From a checkpoint of a small transformer trained on Wikipedia.
Size: 21 layers, 4 heads of 32, 4.34M parameters.
Each number is 200 + 20 x the weight over its row's rms, rounded and kept within 0 to 999. Layers, rows and columns count from 0. The size before them is the row's rms in percent of the matrix's.

# q: layer 12 attention query, 128x128, rms 0.087, rows 0-26, columns 0-127
# k: layer 12 attention key, 128x128, rms 0.0889, rows 0-26, columns 0-127
q0,115,164,219,207,221,234,182,173,185,206,153,202,196,188,196,192,215,225,216,212,191,203,181,192,202,189,159,178,185,187,220,205,145,208,198,229,186,194,168,180,226,215,215,200,196,173,174,200,204,188,207,194,227,214,184,210,167,236,193,158,208,198,166,183,206,195,196,201,220,223,185,211,188,166,201,179,208,173,228,182,183,218,189,207,172,172,186,231,208,190,206,204,215,178,204,176,198,196,186,215,199,232,172,203,181,193,227,195,213,183,179,171,188,189,203,175,238,194,208,200,207,222,213,212,231,166,211,152,224
k0,082,172,197,191,209,145,224,205,206,201,216,204,213,195,211,210,225,222,204,221,220,201,206,202,192,202,189,234,168,209,200,217,194,173,178,180,207,166,203,164,184,214,180,181,190,207,199,184,212,230,193,206,216,184,177,214,206,200,188,181,226,185,199,211,209,193,230,222,195,220,196,216,197,140,215,222,187,192,220,266,196,183,211,199,199,182,172,175,189,213,218,205,213,214,198,224,212,210,192,178,196,142,192,230,153,172,173,176,222,198,225,207,244,186,181,212,194,228,177,197,173,222,199,194,195,203,193,215,195
q1,134,207,209,175,172,234,199,233,185,201,160,195,211,223,228,237,217,225,194,195,200,205,167,207,206,208,202,164,184,197,222,217,180,178,202,211,181,172,160,213,200,220,178,169,175,235,197,198,170,184,176,199,217,205,208,222,199,202,198,191,223,210,208,190,256,169,192,189,215,197,216,207,185,178,212,198,227,159,217,207,201,226,204,216,175,200,209,199,212,174,223,215,179,221,212,190,182,199,212,221,224,181,210,200,182,190,174,202,218,206,172,190,183,190,187,213,211,178,192,206,215,258,164,217,221,215,206,150,214
k1,110,183,181,200,195,130,202,226,202,190,215,202,240,200,195,217,184,211,205,212,208,173,210,182,184,207,192,218,180,209,220,182,201,200,188,167,173,190,227,203,180,191,183,178,202,215,195,214,216,224,205,203,179,209,195,197,205,183,175,180,213,179,200,174,209,202,194,214,199,244,161,206,158,166,187,202,211,163,215,255,181,166,209,182,211,192,200,196,171,226,218,213,210,240,204,225,204,193,196,209,188,170,191,214,158,168,169,202,195,189,199,222,215,177,195,208,192,206,198,193,190,251,229,203,189,214,207,171,225
q2,101,196,219,205,203,162,188,212,199,214,209,196,169,207,193,195,189,186,204,210,220,206,183,189,193,216,194,209,243,213,167,196,212,211,201,227,214,204,203,240,206,210,215,224,221,161,202,195,233,179,205,177,230,201,228,206,195,188,172,209,206,181,178,167,152,211,203,176,210,245,204,185,210,218,197,205,203,220,170,250,194,198,222,158,165,217,183,208,204,208,188,194,213,180,189,194,252,212,192,205,154,222,235,151,213,201,218,216,178,206,234,198,185,206,209,239,201,204,192,202,188,167,197,220,201,200,186,195,195
k2,083,215,180,236,185,192,223,202,224,195,225,203,195,216,219,192,198,192,169,187,185,187,205,186,176,203,195,212,176,215,225,197,177,148,203,156,230,220,208,189,196,178,206,193,173,224,209,216,185,236,179,192,186,212,213,215,171,222,236,181,185,202,204,234,219,188,220,195,200,220,200,198,176,196,190,225,201,190,233,228,198,176,188,208,217,205,224,164,150,235,187,228,206,192,181,229,169,205,204,203,193,158,160,191,186,204,175,233,163,224,207,217,183,221,171,176,201,207,209,215,230,214,196,205,200,208,213,214,199
q3,078,196,166,219,160,159,219,196,199,187,205,157,166,209,222,152,219,180,179,227,199,193,197,211,206,230,210,233,224,204,179,220,209,206,192,191,201,204,202,189,216,182,210,225,224,170,169,232,213,222,203,198,201,197,188,187,182,197,183,186,175,174,187,205,169,217,190,193,189,213,229,168,171,211,215,226,178,179,152,184,201,173,222,212,185,222,221,201,200,220,187,193,210,184,242,200,206,222,194,193,148,204,199,162,189,188,232,182,151,206,190,200,186,215,203,212,222,196,201,185,209,203,209,220,217,204,187,185,212
k3,061,188,215,215,196,201,225,221,228,221,206,185,229,209,202,193,206,225,197,211,159,191,200,227,204,202,209,177,199,158,190,186,193,194,223,192,198,216,227,206,209,203,176,219,205,202,175,180,192,188,207,181,203,193,209,226,239,182,189,224,162,225,183,217,223,223,175,237,135,181,168,212,172,209,215,199,191,208,207,227,216,224,197,143,148,214,183,173,198,212,194,226,182,195,238,181,182,213,187,219,209,226,209,185,202,175,217,186,193,214,212,185,216,218,190,192,202,198,177,217,210,209,182,219,226,187,166,196,173
q4,094,216,201,238,194,219,204,189,236,217,210,218,200,223,200,204,196,170,208,189,169,175,206,168,162,196,167,211,203,156,202,173,225,188,215,190,203,208,217,184,182,173,231,186,207,181,158,216,194,220,203,207,203,220,194,201,196,217,193,224,200,246,197,236,200,228,198,197,207,220,229,191,200,216,190,194,227,227,206,155,192,166,210,194,198,180,195,206,140,181,209,203,210,238,203,205,184,174,182,202,220,184,204,235,248,177,201,221,187,161,178,193,232,208,206,217,217,192,178,185,184,201,211,191,181,199,184,207,194
k4,104,207,197,224,186,201,173,196,220,199,218,209,214,218,180,213,192,180,255,195,193,182,213,249,195,200,204,176,204,212,206,182,209,188,193,212,180,189,220,221,158,196,197,187,197,183,202,247,187,177,236,209,184,204,231,206,190,206,226,172,170,225,214,216,196,213,215,161,204,207,214,189,250,211,206,191,174,222,159,163,183,214,176,212,210,204,221,215,197,206,191,204,216,191,207,174,181,194,214,238,247,215,212,175,201,199,205,176,150,157,203,178,197,211,188,183,174,170,189,207,203,212,192,219,193,209,215,205,217
q5,081,205,176,201,212,197,228,202,180,184,187,204,151,203,207,215,243,185,184,176,188,175,190,204,228,202,215,197,171,214,212,198,171,197,205,197,218,216,185,182,186,196,210,207,227,189,157,158,193,197,241,190,226,248,214,199,172,211,236,211,185,217,201,235,206,200,149,169,198,163,172,190,191,192,200,209,182,177,205,218,209,201,204,207,212,181,204,229,218,193,205,226,191,200,187,177,177,219,193,196,257,197,197,161,159,196,219,195,195,225,230,189,204,198,167,212,211,216,207,194,195,206,186,183,224,190,170,212,203
k5,104,211,190,204,157,196,201,206,205,202,225,206,213,199,203,188,246,189,191,237,225,201,198,204,191,183,183,183,183,215,205,221,206,179,225,215,184,182,199,204,190,204,167,213,207,198,203,227,189,204,197,231,230,166,201,235,222,216,162,219,223,223,191,203,218,201,189,200,149,201,185,219,175,208,195,207,171,184,194,191,187,208,235,216,203,219,225,218,224,198,182,208,205,204,227,212,240,216,167,196,172,215,235,137,234,232,201,201,171,222,176,194,210,200,204,206,203,211,197,205,208,168,154,175,213,190,171,177,208
q6,077,203,181,196,198,199,199,200,200,207,217,171,177,212,211,201,214,208,245,184,221,181,190,174,199,223,205,195,187,230,188,189,214,238,208,224,209,212,223,205,233,219,184,234,189,183,185,203,199,186,187,189,209,207,194,193,182,202,226,180,152,172,196,221,197,224,190,193,236,228,226,171,198,206,201,216,188,206,197,228,173,182,217,173,162,215,218,215,169,160,184,196,159,202,209,175,195,219,194,168,164,207,161,192,204,171,214,226,200,201,207,180,204,249,166,181,191,188,216,170,210,210,188,189,192,173,178,194,242
k6,097,197,176,205,188,210,203,194,187,215,182,208,212,216,175,197,200,206,198,197,204,190,203,187,197,230,187,174,212,211,200,208,191,200,157,206,216,216,235,183,158,187,235,208,228,187,214,210,197,216,224,189,183,234,222,209,221,217,212,187,190,211,218,209,186,178,222,219,220,197,183,231,167,184,191,209,180,193,185,199,253,214,201,220,221,233,189,231,217,167,186,221,228,218,226,213,157,198,190,205,188,200,170,190,212,218,209,173,195,166,236,246,199,178,216,197,205,244,198,187,211,221,184,182,233,162,167,167,194
q7,083,218,197,237,178,222,191,193,180,185,214,190,238,220,204,221,185,183,207,216,183,178,182,216,185,155,204,182,210,148,198,175,195,182,198,228,186,208,180,203,206,222,175,208,190,219,208,176,187,215,178,185,177,219,204,216,167,226,214,208,204,180,171,219,219,197,195,217,187,186,213,184,195,166,202,189,184,160,193,221,201,227,194,193,235,201,182,223,212,200,209,230,204,204,160,242,199,203,174,173,151,190,175,212,214,199,185,203,172,195,249,208,193,198,193,180,170,188,213,182,179,240,199,198,226,183,225,181,195
k7,089,197,213,217,224,181,193,174,208,207,210,172,255,162,212,191,191,186,180,215,185,175,182,216,206,188,218,214,201,211,221,175,158,218,208,205,203,203,211,199,196,204,199,220,199,178,173,220,203,148,200,206,220,203,226,171,187,195,187,217,218,204,211,226,191,190,188,204,197,191,205,192,235,191,181,240,191,236,205,222,170,195,234,188,237,207,191,220,199,181,256,229,227,166,193,200,206,172,219,193,195,189,180,157,211,189,206,208,219,199,232,193,204,201,220,237,210,215,168,218,174,201,210,203,167,191,206,164,215
q8,118,176,222,250,247,207,201,169,209,200,192,211,160,194,175,203,197,201,170,212,178,193,233,182,215,201,198,224,208,189,189,221,184,220,230,182,185,217,200,202,209,196,250,224,218,168,193,211,221,183,204,192,176,192,197,174,205,213,179,204,190,231,210,192,173,229,205,195,169,202,221,190,193,216,172,175,212,244,201,197,223,151,174,180,173,209,210,218,178,186,167,211,210,187,171,209,194,223,185,194,185,231,212,196,201,247,226,182,228,210,208,205,212,193,205,211,209,205,203,193,188,179,215,163,182,186,208,234,203
k8,082,177,201,184,199,179,197,208,203,170,161,152,212,210,210,205,210,224,208,234,222,191,184,196,192,194,201,203,195,268,177,199,199,206,194,201,182,209,204,192,200,190,193,158,184,220,180,188,192,209,169,209,193,208,206,221,176,179,144,184,211,192,176,219,174,208,182,207,202,235,153,193,178,162,208,212,211,175,244,217,182,185,200,198,186,190,194,188,181,204,242,229,191,212,233,206,217,210,165,211,177,203,185,181,179,205,179,200,216,196,186,196,217,195,192,235,155,227,191,192,211,224,226,201,203,216,186,205,210
q9,097,205,227,225,219,245,204,156,220,218,169,190,199,196,185,196,189,212,196,172,183,189,224,188,198,186,198,178,197,197,175,198,165,197,201,201,163,189,178,198,209,208,259,217,205,189,160,233,204,194,242,183,193,213,196,191,163,228,208,188,211,226,193,177,198,212,195,206,228,218,179,193,197,195,169,165,197,202,199,176,184,197,178,221,226,194,202,221,182,173,171,191,206,173,214,190,188,168,188,191,223,212,173,227,209,202,251,198,217,209,195,184,216,198,207,193,214,189,212,165,193,197,196,175,206,170,259,200,207
k9,074,190,202,209,226,220,193,211,154,198,140,220,192,173,203,197,212,219,221,192,206,191,187,177,217,189,170,203,179,230,187,182,215,203,201,223,190,162,224,157,196,194,190,191,154,219,224,200,192,202,211,231,235,195,199,185,224,167,184,162,205,222,220,208,206,184,177,219,206,219,182,199,185,181,215,231,200,181,193,225,196,176,219,209,154,194,212,205,207,200,244,219,206,170,224,182,201,201,201,207,181,226,211,161,199,191,201,236,203,231,175,212,188,200,226,217,165,208,187,201,193,194,207,180,223,172,193,183,211
q10,119,176,221,177,180,192,200,223,165,217,182,194,216,197,250,183,200,225,195,193,205,188,166,183,206,179,203,202,189,219,221,188,219,209,218,204,222,178,172,190,191,228,192,191,181,228,230,180,190,193,164,208,227,177,190,227,216,151,179,213,214,199,189,168,228,182,219,229,218,203,204,210,184,159,183,175,227,199,227,217,203,216,206,203,201,168,185,205,227,182,245,222,183,199,198,196,204,206,232,225,169,192,199,217,194,218,149,194,228,193,199,200,207,189,184,238,228,217,190,200,207,224,197,212,215,191,207,175,234
k10,124,213,182,180,190,105,202,220,203,210,215,203,196,189,208,198,215,197,195,229,231,199,202,210,212,195,210,192,211,214,197,199,205,188,202,144,181,202,191,216,176,194,178,181,221,208,188,171,219,208,218,202,173,212,220,206,201,183,205,208,226,172,175,202,214,199,191,202,193,225,172,202,181,179,190,170,181,166,197,242,174,236,215,208,211,197,200,199,194,199,198,213,213,225,182,202,247,234,187,197,164,167,218,227,201,185,190,175,180,214,197,200,199,185,193,200,192,239,187,181,198,249,178,204,192,213,214,183,223
q11,117,154,198,184,186,168,190,218,156,196,183,149,206,209,194,159,208,210,181,210,237,190,175,204,229,231,179,187,206,236,211,219,218,217,201,197,206,205,198,203,217,215,196,213,206,191,212,208,183,178,160,182,214,224,179,207,204,180,187,214,210,188,179,167,170,183,204,238,200,186,206,195,186,191,225,217,227,205,209,237,185,208,214,206,197,191,196,191,207,215,223,220,191,183,229,193,243,213,208,206,146,229,222,183,203,172,159,194,189,237,185,206,197,221,232,195,217,203,218,186,207,220,229,207,221,212,220,187,186
k11,132,193,179,218,181,129,233,216,196,202,228,202,222,195,211,201,184,190,184,197,212,185,196,208,197,204,206,207,169,224,188,196,218,180,214,140,198,196,212,236,159,189,183,189,203,220,194,185,227,232,202,187,191,186,196,194,221,198,189,185,213,182,205,213,207,188,201,219,202,219,189,215,158,163,180,195,198,179,191,240,181,199,220,180,206,198,200,185,159,224,182,222,221,229,180,203,219,218,197,207,172,175,204,234,164,197,175,207,194,199,192,225,213,208,209,179,192,216,242,199,207,246,204,199,197,226,215,167,226
q12,096,181,197,206,228,195,192,179,246,204,218,261,180,184,186,181,182,176,218,183,214,202,239,178,200,231,212,232,189,174,200,181,205,201,206,171,188,211,201,177,175,174,191,205,211,203,178,249,191,209,191,199,207,206,184,179,215,204,228,190,189,200,238,189,196,233,195,183,175,211,176,221,189,190,205,215,227,180,177,151,176,197,200,202,184,191,219,187,210,194,192,191,202,204,198,191,207,194,173,175,227,183,199,200,184,162,186,223,193,193,205,184,194,220,205,236,185,223,175,224,169,226,179,174,180,248,202,169,213
k12,099,200,234,189,211,205,191,223,177,189,198,243,192,194,221,174,200,186,214,161,197,210,242,209,228,223,211,199,211,195,169,172,204,208,200,237,167,199,208,179,188,219,220,200,219,206,193,209,179,176,211,188,188,189,171,203,206,193,190,184,226,190,204,199,197,245,214,217,193,206,208,210,212,160,200,224,195,190,205,207,210,190,202,192,223,206,227,204,220,212,184,175,230,241,238,201,140,205,189,185,198,200,200,236,241,214,206,224,229,229,215,211,177,229,204,179,207,161,202,196,174,197,228,178,216,243,179,217,205
q13,076,198,216,187,193,177,148,202,212,200,195,187,213,197,218,191,231,162,174,193,198,198,215,204,209,213,228,205,204,184,200,175,203,213,218,191,201,214,207,228,193,194,188,197,205,228,195,178,224,186,193,178,196,202,197,201,223,199,225,219,218,196,234,196,222,179,197,200,208,212,218,246,203,192,227,205,180,148,211,150,173,147,158,198,222,242,205,190,212,206,229,202,190,191,208,168,154,172,193,185,213,203,205,193,197,210,170,201,195,219,193,205,198,216,222,157,222,192,227,195,230,228,169,224,220,232,182,205,206
k13,097,189,197,190,233,213,206,179,177,219,204,169,211,178,204,189,201,220,188,206,192,237,172,178,216,220,213,201,222,207,212,207,197,210,205,204,189,212,182,192,230,220,195,200,206,209,207,258,184,210,188,166,205,214,173,216,202,183,189,198,145,197,163,183,203,181,232,218,157,185,227,243,196,221,166,222,200,238,179,251,179,199,178,185,186,207,206,203,195,188,179,187,166,222,215,196,209,229,201,218,185,241,197,178,181,196,184,178,177,223,198,186,186,191,196,188,235,177,185,236,196,187,226,204,195,193,200,180,199
q14,079,203,208,199,191,212,186,191,158,187,221,188,212,183,226,227,224,188,203,215,193,222,215,204,219,187,197,225,187,229,186,222,195,227,203,184,201,143,200,229,175,210,177,227,202,182,217,247,224,183,191,193,191,224,189,202,229,206,214,236,199,203,196,204,227,195,216,192,210,181,209,197,202,175,199,157,172,214,182,214,206,192,166,201,195,182,183,225,183,253,197,192,199,191,204,190,202,223,191,235,189,217,205,171,216,187,218,195,246,171,213,223,244,217,201,191,185,176,220,210,237,170,216,207,202,218,175,239,197
k14,103,195,208,178,202,196,214,200,214,190,225,168,211,185,190,238,176,192,196,215,197,165,188,183,185,218,180,201,223,177,204,235,236,223,183,203,184,184,210,213,216,165,185,180,207,220,206,185,200,209,217,208,178,186,229,226,193,202,193,221,202,209,178,201,179,195,209,211,189,218,166,184,255,199,212,181,196,208,235,178,179,232,204,218,184,201,168,180,204,195,170,249,175,223,241,205,193,195,217,217,201,164,168,211,212,215,216,191,210,165,236,212,203,195,211,234,194,213,183,215,212,214,245,207,205,196,180,218,246
q15,083,193,225,189,169,179,218,200,216,178,209,218,172,189,194,228,206,199,185,233,192,195,216,208,178,204,169,199,185,225,160,228,188,219,224,204,186,194,201,189,208,198,216,193,204,218,176,218,159,216,169,222,181,178,198,214,166,216,227,179,206,181,195,189,192,221,218,193,201,233,198,218,219,171,188,199,197,196,168,198,188,192,238,198,181,183,175,218,209,195,214,231,205,200,184,208,178,208,219,171,171,198,203,192,199,198,162,205,189,186,213,163,178,215,165,228,240,191,139,212,247,195,180,230,206,167,205,209,195
k15,101,172,240,198,198,203,176,169,195,198,249,208,188,203,227,211,252,212,225,171,214,175,205,212,198,197,174,199,184,190,208,200,196,182,189,178,152,195,191,190,184,203,166,206,188,167,177,220,199,163,186,186,228,227,202,183,183,202,178,181,204,184,213,177,199,189,229,206,212,167,237,179,178,208,221,195,155,208,156,182,213,196,201,172,236,189,174,191,207,197,197,235,227,206,180,219,199,231,215,196,204,205,187,244,200,224,195,201,200,209,222,199,212,206,180,225,201,206,199,191,230,194,207,177,237,183,196,215,202
q16,091,208,206,206,157,187,202,214,200,189,217,202,202,185,194,245,237,207,191,165,201,191,204,214,187,225,215,204,187,217,192,207,185,210,185,210,195,198,173,173,229,210,201,188,195,195,219,211,206,197,175,165,158,201,180,228,212,225,216,193,201,213,194,207,216,185,183,198,206,216,237,171,169,173,201,200,184,225,168,172,206,207,193,172,176,231,185,187,210,216,148,149,193,246,197,217,172,206,205,186,216,231,210,157,208,209,192,255,211,221,175,215,195,234,210,204,192,220,219,203,216,212,206,232,188,200,186,191,212
k16,105,195,227,215,175,159,218,230,223,196,203,194,192,217,211,206,226,198,191,242,228,205,182,202,192,193,212,221,228,186,187,197,187,224,200,175,196,173,186,228,223,202,193,162,209,192,192,236,238,174,200,197,209,198,178,216,206,186,168,178,240,189,218,195,188,224,199,192,217,237,196,212,181,231,220,191,207,213,177,142,172,208,205,205,197,183,188,225,216,188,178,197,205,181,234,218,181,211,177,188,153,206,207,163,197,189,186,191,215,204,194,182,214,206,181,224,199,171,179,212,219,234,150,207,202,202,181,181,189
q17,079,215,186,234,218,225,198,220,194,228,197,206,187,208,204,231,225,213,187,203,214,214,205,184,243,212,163,192,174,235,233,211,177,226,175,201,220,198,198,225,212,187,186,208,181,260,224,176,204,159,189,145,200,175,172,191,228,189,180,174,196,203,190,221,214,215,204,208,193,213,195,200,189,204,159,183,208,177,214,193,190,203,206,185,195,226,228,188,240,213,201,196,179,185,235,214,191,202,199,183,202,189,197,212,231,182,180,218,225,187,173,210,197,255,217,211,166,209,180,211,173,194,211,212,195,191,186,185,212
k17,109,169,200,190,240,210,201,183,180,215,196,201,228,215,182,208,232,199,214,214,195,160,189,234,223,192,199,192,202,194,189,204,215,201,205,216,194,179,236,210,213,191,178,170,186,247,219,188,193,202,206,223,205,242,214,194,190,193,190,198,212,172,214,200,193,211,184,240,202,196,194,157,175,196,225,244,169,216,208,183,191,194,213,210,228,200,192,203,171,219,196,242,216,197,253,189,210,201,217,240,211,223,198,186,237,162,212,213,198,200,218,232,204,229,196,192,156,177,228,195,205,184,240,191,196,196,204,217,213
q18,079,182,223,188,177,213,186,198,201,185,212,203,201,199,193,171,231,208,169,208,238,173,219,189,200,186,190,174,159,208,228,219,194,217,182,204,216,169,191,230,212,197,189,244,183,177,216,174,202,160,171,183,180,224,196,208,190,221,192,215,227,167,215,191,188,196,198,200,177,163,190,233,214,182,189,182,191,195,191,187,191,194,193,241,225,167,198,193,194,200,218,205,204,192,205,200,181,226,220,231,194,232,184,199,199,150,186,206,240,204,204,182,172,218,219,206,187,234,179,166,197,230,197,182,197,224,180,215,158
k18,099,218,214,223,186,178,212,208,188,181,179,227,186,204,224,234,192,188,194,185,187,200,196,218,175,222,212,231,215,185,233,232,167,194,206,211,229,210,194,155,225,208,182,201,216,212,224,185,189,179,205,166,205,192,219,176,197,214,194,199,205,185,169,206,218,220,221,201,195,196,200,192,206,212,192,185,215,202,154,188,178,211,230,164,180,205,207,207,204,196,211,220,222,216,166,165,215,181,243,170,199,217,185,170,186,214,218,246,153,226,211,208,197,191,174,193,226,183,186,206,235,187,203,188,162,212,243,200,181
q19,089,215,203,194,192,187,232,214,215,200,212,197,185,188,184,196,206,188,204,207,172,196,240,213,205,186,180,222,220,230,185,192,193,189,199,175,215,194,184,190,199,194,201,195,206,172,184,233,207,223,208,192,166,164,234,190,168,191,216,210,210,173,169,216,190,223,166,188,222,189,171,153,201,213,226,184,220,202,185,211,202,196,222,212,212,183,215,208,209,197,184,193,217,179,167,225,219,175,203,155,156,230,186,170,202,228,192,215,187,209,223,172,191,160,226,205,227,204,172,161,196,218,176,208,212,209,247,166,202
k19,107,255,224,189,211,198,210,193,195,204,215,186,206,196,191,176,178,200,214,194,217,186,224,172,171,215,197,227,197,169,208,159,222,193,208,195,191,232,195,213,195,190,194,198,185,210,184,200,203,181,213,209,200,172,177,220,190,203,190,220,205,191,188,177,221,201,234,219,167,202,214,195,169,190,152,209,203,187,206,208,190,231,208,181,207,188,162,249,205,203,215,165,199,185,167,243,169,167,194,191,242,192,173,232,184,200,221,200,215,167,222,217,217,161,174,217,224,204,226,162,192,195,195,184,230,200,190,194,199
q20,080,218,222,246,187,201,171,187,173,206,227,187,204,216,172,212,210,193,178,242,161,195,194,192,218,179,204,193,196,219,190,191,210,208,229,231,216,225,199,204,213,218,194,195,201,232,207,214,223,175,181,218,205,224,254,201,192,174,181,211,220,216,173,200,199,207,213,207,167,158,180,202,215,228,215,200,193,213,234,218,188,191,201,202,212,179,193,191,196,220,198,228,196,141,202,187,217,193,228,201,176,194,192,169,215,219,198,208,193,195,212,182,202,217,180,211,178,206,204,233,168,210,192,162,206,189,137,213,223
k20,116,203,205,224,192,155,170,218,209,184,168,202,184,204,239,178,205,222,184,195,205,188,242,176,221,244,198,173,213,227,160,180,193,213,192,218,210,180,220,162,228,204,208,213,205,204,196,225,199,197,192,191,238,199,179,199,206,192,189,201,215,201,214,176,198,202,203,211,182,245,202,206,177,154,172,205,225,204,192,215,180,168,229,204,189,229,198,236,195,202,187,207,205,213,219,192,228,214,171,202,181,214,193,183,183,205,167,178,214,200,172,194,158,223,194,234,197,223,174,203,217,168,174,218,190,215,170,190,210
q21,091,225,230,190,223,194,200,211,202,210,194,194,168,191,180,186,166,178,223,205,210,181,211,231,190,229,170,231,175,178,193,182,222,180,217,201,170,216,209,186,184,200,212,166,164,199,211,174,212,237,188,221,191,186,212,207,176,174,177,223,206,188,219,221,179,185,220,209,184,195,174,213,214,190,208,188,233,189,202,205,191,202,205,196,190,191,197,171,187,175,216,233,201,220,189,185,214,194,212,188,192,204,192,245,156,222,204,207,187,183,220,187,236,234,182,214,194,229,147,207,201,214,270,198,191,178,212,203,196
k21,087,180,195,191,215,222,178,185,246,182,187,205,227,200,185,180,197,182,214,163,192,201,215,202,231,178,189,183,233,176,180,197,184,197,196,202,162,185,171,207,164,214,201,209,237,224,190,191,195,168,233,226,214,200,207,241,235,200,206,232,202,187,176,170,199,186,205,166,177,217,239,197,174,181,194,198,185,152,205,197,202,173,192,178,247,203,193,208,186,207,207,179,208,189,191,197,215,203,217,160,200,205,204,193,249,176,185,183,201,187,193,209,219,163,196,201,204,231,209,203,192,194,208,172,184,207,226,171,182
q22,082,209,197,192,205,217,200,185,239,211,215,187,190,222,219,204,204,223,149,207,191,161,187,195,164,216,171,206,211,222,202,207,185,234,178,210,186,201,221,221,216,167,185,209,178,215,201,189,211,196,240,209,167,196,215,200,201,217,204,228,180,178,221,182,220,220,167,172,224,275,227,246,211,199,173,179,166,202,209,217,213,202,190,251,168,197,201,206,208,219,197,198,205,213,172,190,213,200,213,197,186,215,201,201,215,213,184,218,189,187,212,236,219,211,189,197,183,224,211,208,200,165,187,207,170,201,182,183,208
k22,098,182,196,203,169,190,235,184,217,244,204,227,179,184,200,245,209,211,160,156,230,188,187,187,181,180,191,228,196,196,201,175,206,251,204,189,204,210,191,177,210,183,214,155,178,193,191,230,231,234,216,214,195,250,179,200,199,192,195,183,214,203,220,172,204,167,188,234,199,208,188,196,192,232,190,184,182,220,166,205,217,183,189,228,208,200,189,189,222,177,156,209,203,203,215,210,201,184,197,187,182,173,228,207,191,212,227,179,212,200,215,196,223,198,200,209,200,225,172,196,215,216,192,206,229,218,199,227,181
q23,082,226,204,185,219,190,230,211,175,196,184,212,192,197,219,207,218,226,199,198,202,205,240,178,220,223,190,168,195,222,224,218,178,202,194,232,198,249,217,204,167,231,210,189,212,180,226,210,178,217,193,202,192,186,222,162,188,225,225,188,192,181,211,195,234,204,203,150,168,192,175,181,222,176,172,185,187,217,230,202,174,209,223,189,215,157,217,215,186,214,215,191,208,192,158,231,181,214,221,231,201,195,192,186,210,206,213,182,216,177,184,202,200,203,209,223,199,199,208,179,209,171,204,224,239,173,177,170,229
k23,088,184,213,196,179,169,200,212,190,201,168,189,180,191,191,190,228,192,220,218,237,193,209,187,200,188,187,190,176,227,190,180,200,166,211,217,205,191,232,165,196,205,191,215,204,240,195,222,177,181,191,224,195,201,193,215,170,200,217,246,191,207,164,186,198,209,248,194,206,172,200,188,184,251,209,201,179,236,186,203,185,232,194,184,218,192,202,236,206,248,165,214,221,196,163,207,198,193,234,213,208,223,189,206,239,188,197,196,236,202,178,186,188,210,201,173,203,169,225,212,174,240,201,187,189,196,183,181,194
q24,089,213,209,194,215,224,207,183,198,230,202,196,202,211,212,192,163,208,227,222,211,197,248,197,200,257,233,225,245,210,199,222,205,221,218,189,203,212,214,198,174,194,200,229,168,228,227,205,184,208,216,199,200,200,209,211,209,228,223,213,150,227,234,216,163,232,207,218,218,177,226,183,227,218,191,184,187,187,219,159,184,203,186,220,204,193,197,172,190,219,195,191,223,231,178,198,151,188,208,191,184,194,200,217,170,171,196,216,204,199,207,199,165,197,192,191,193,214,237,199,208,193,204,180,177,223,189,177,183
k24,103,208,173,196,217,163,232,224,228,180,192,176,209,216,178,218,186,190,187,193,217,229,192,201,181,200,173,236,203,182,188,191,192,177,163,200,197,206,177,159,193,210,196,170,197,195,208,247,194,208,205,171,221,203,212,164,186,208,180,247,188,184,213,188,206,188,202,237,160,203,189,215,187,194,211,185,215,221,201,260,203,215,194,193,196,201,211,163,236,218,195,154,184,216,209,189,179,229,207,233,221,185,187,236,216,208,224,183,221,225,189,185,201,201,204,188,219,190,212,196,185,219,198,225,165,199,204,221,202
q25,080,223,193,194,164,183,213,180,236,213,179,237,188,176,210,183,182,217,191,178,207,222,183,183,189,186,159,246,180,187,222,233,161,205,200,193,182,187,206,158,205,198,188,171,194,218,201,173,196,194,198,176,198,167,190,185,189,207,190,185,187,211,217,237,181,199,201,216,180,191,210,198,169,185,209,222,206,207,189,235,209,186,189,202,208,161,207,176,236,200,145,207,164,207,205,219,200,201,228,174,205,225,215,228,180,239,219,196,205,191,223,199,228,197,175,187,212,210,186,219,210,251,188,188,197,180,193,195,206
k25,103,209,198,173,195,228,184,220,219,217,211,223,222,206,194,179,184,189,247,182,167,188,203,201,199,208,208,231,198,188,228,223,210,179,217,200,195,204,209,224,229,225,207,197,198,223,210,189,170,200,205,182,178,180,245,244,235,201,207,201,201,197,212,212,170,232,197,186,187,181,174,217,196,216,232,232,180,177,192,179,176,193,238,192,210,224,211,177,192,193,200,206,229,194,197,201,163,187,173,200,182,217,181,201,157,234,184,209,170,188,213,188,195,146,241,214,192,201,225,162,234,203,202,203,186,190,203,188,197
q26,088,224,190,199,228,188,214,171,234,197,194,176,205,218,193,189,194,210,218,192,183,208,205,172,200,213,192,200,195,213,198,184,216,199,205,186,185,212,209,244,208,170,215,211,210,200,177,170,176,192,201,150,186,179,196,194,206,218,202,217,192,185,150,193,208,216,211,219,170,188,215,174,192,214,228,190,172,192,223,183,164,199,197,169,215,201,209,188,188,220,197,193,264,242,181,209,200,207,198,186,203,212,161,224,227,176,249,192,201,179,195,181,196,211,173,212,193,167,220,207,238,223,179,216,163,202,218,157,206
k26,098,184,197,181,211,193,167,207,197,201,195,220,197,173,214,133,192,196,178,191,184,187,187,173,214,207,189,183,249,195,162,181,160,207,204,202,215,199,196,195,163,203,195,165,188,205,204,195,188,218,206,185,206,188,172,159,243,224,178,216,210,204,236,187,202,213,195,171,248,193,206,202,209,206,206,198,219,208,168,212,191,207,179,195,181,213,197,208,201,195,184,214,190,177,195,205,192,217,221,196,198,216,198,177,224,190,197,247,191,211,219,194,191,139,235,191,210,237,195,199,192,181,229,184,202,169,199,200,154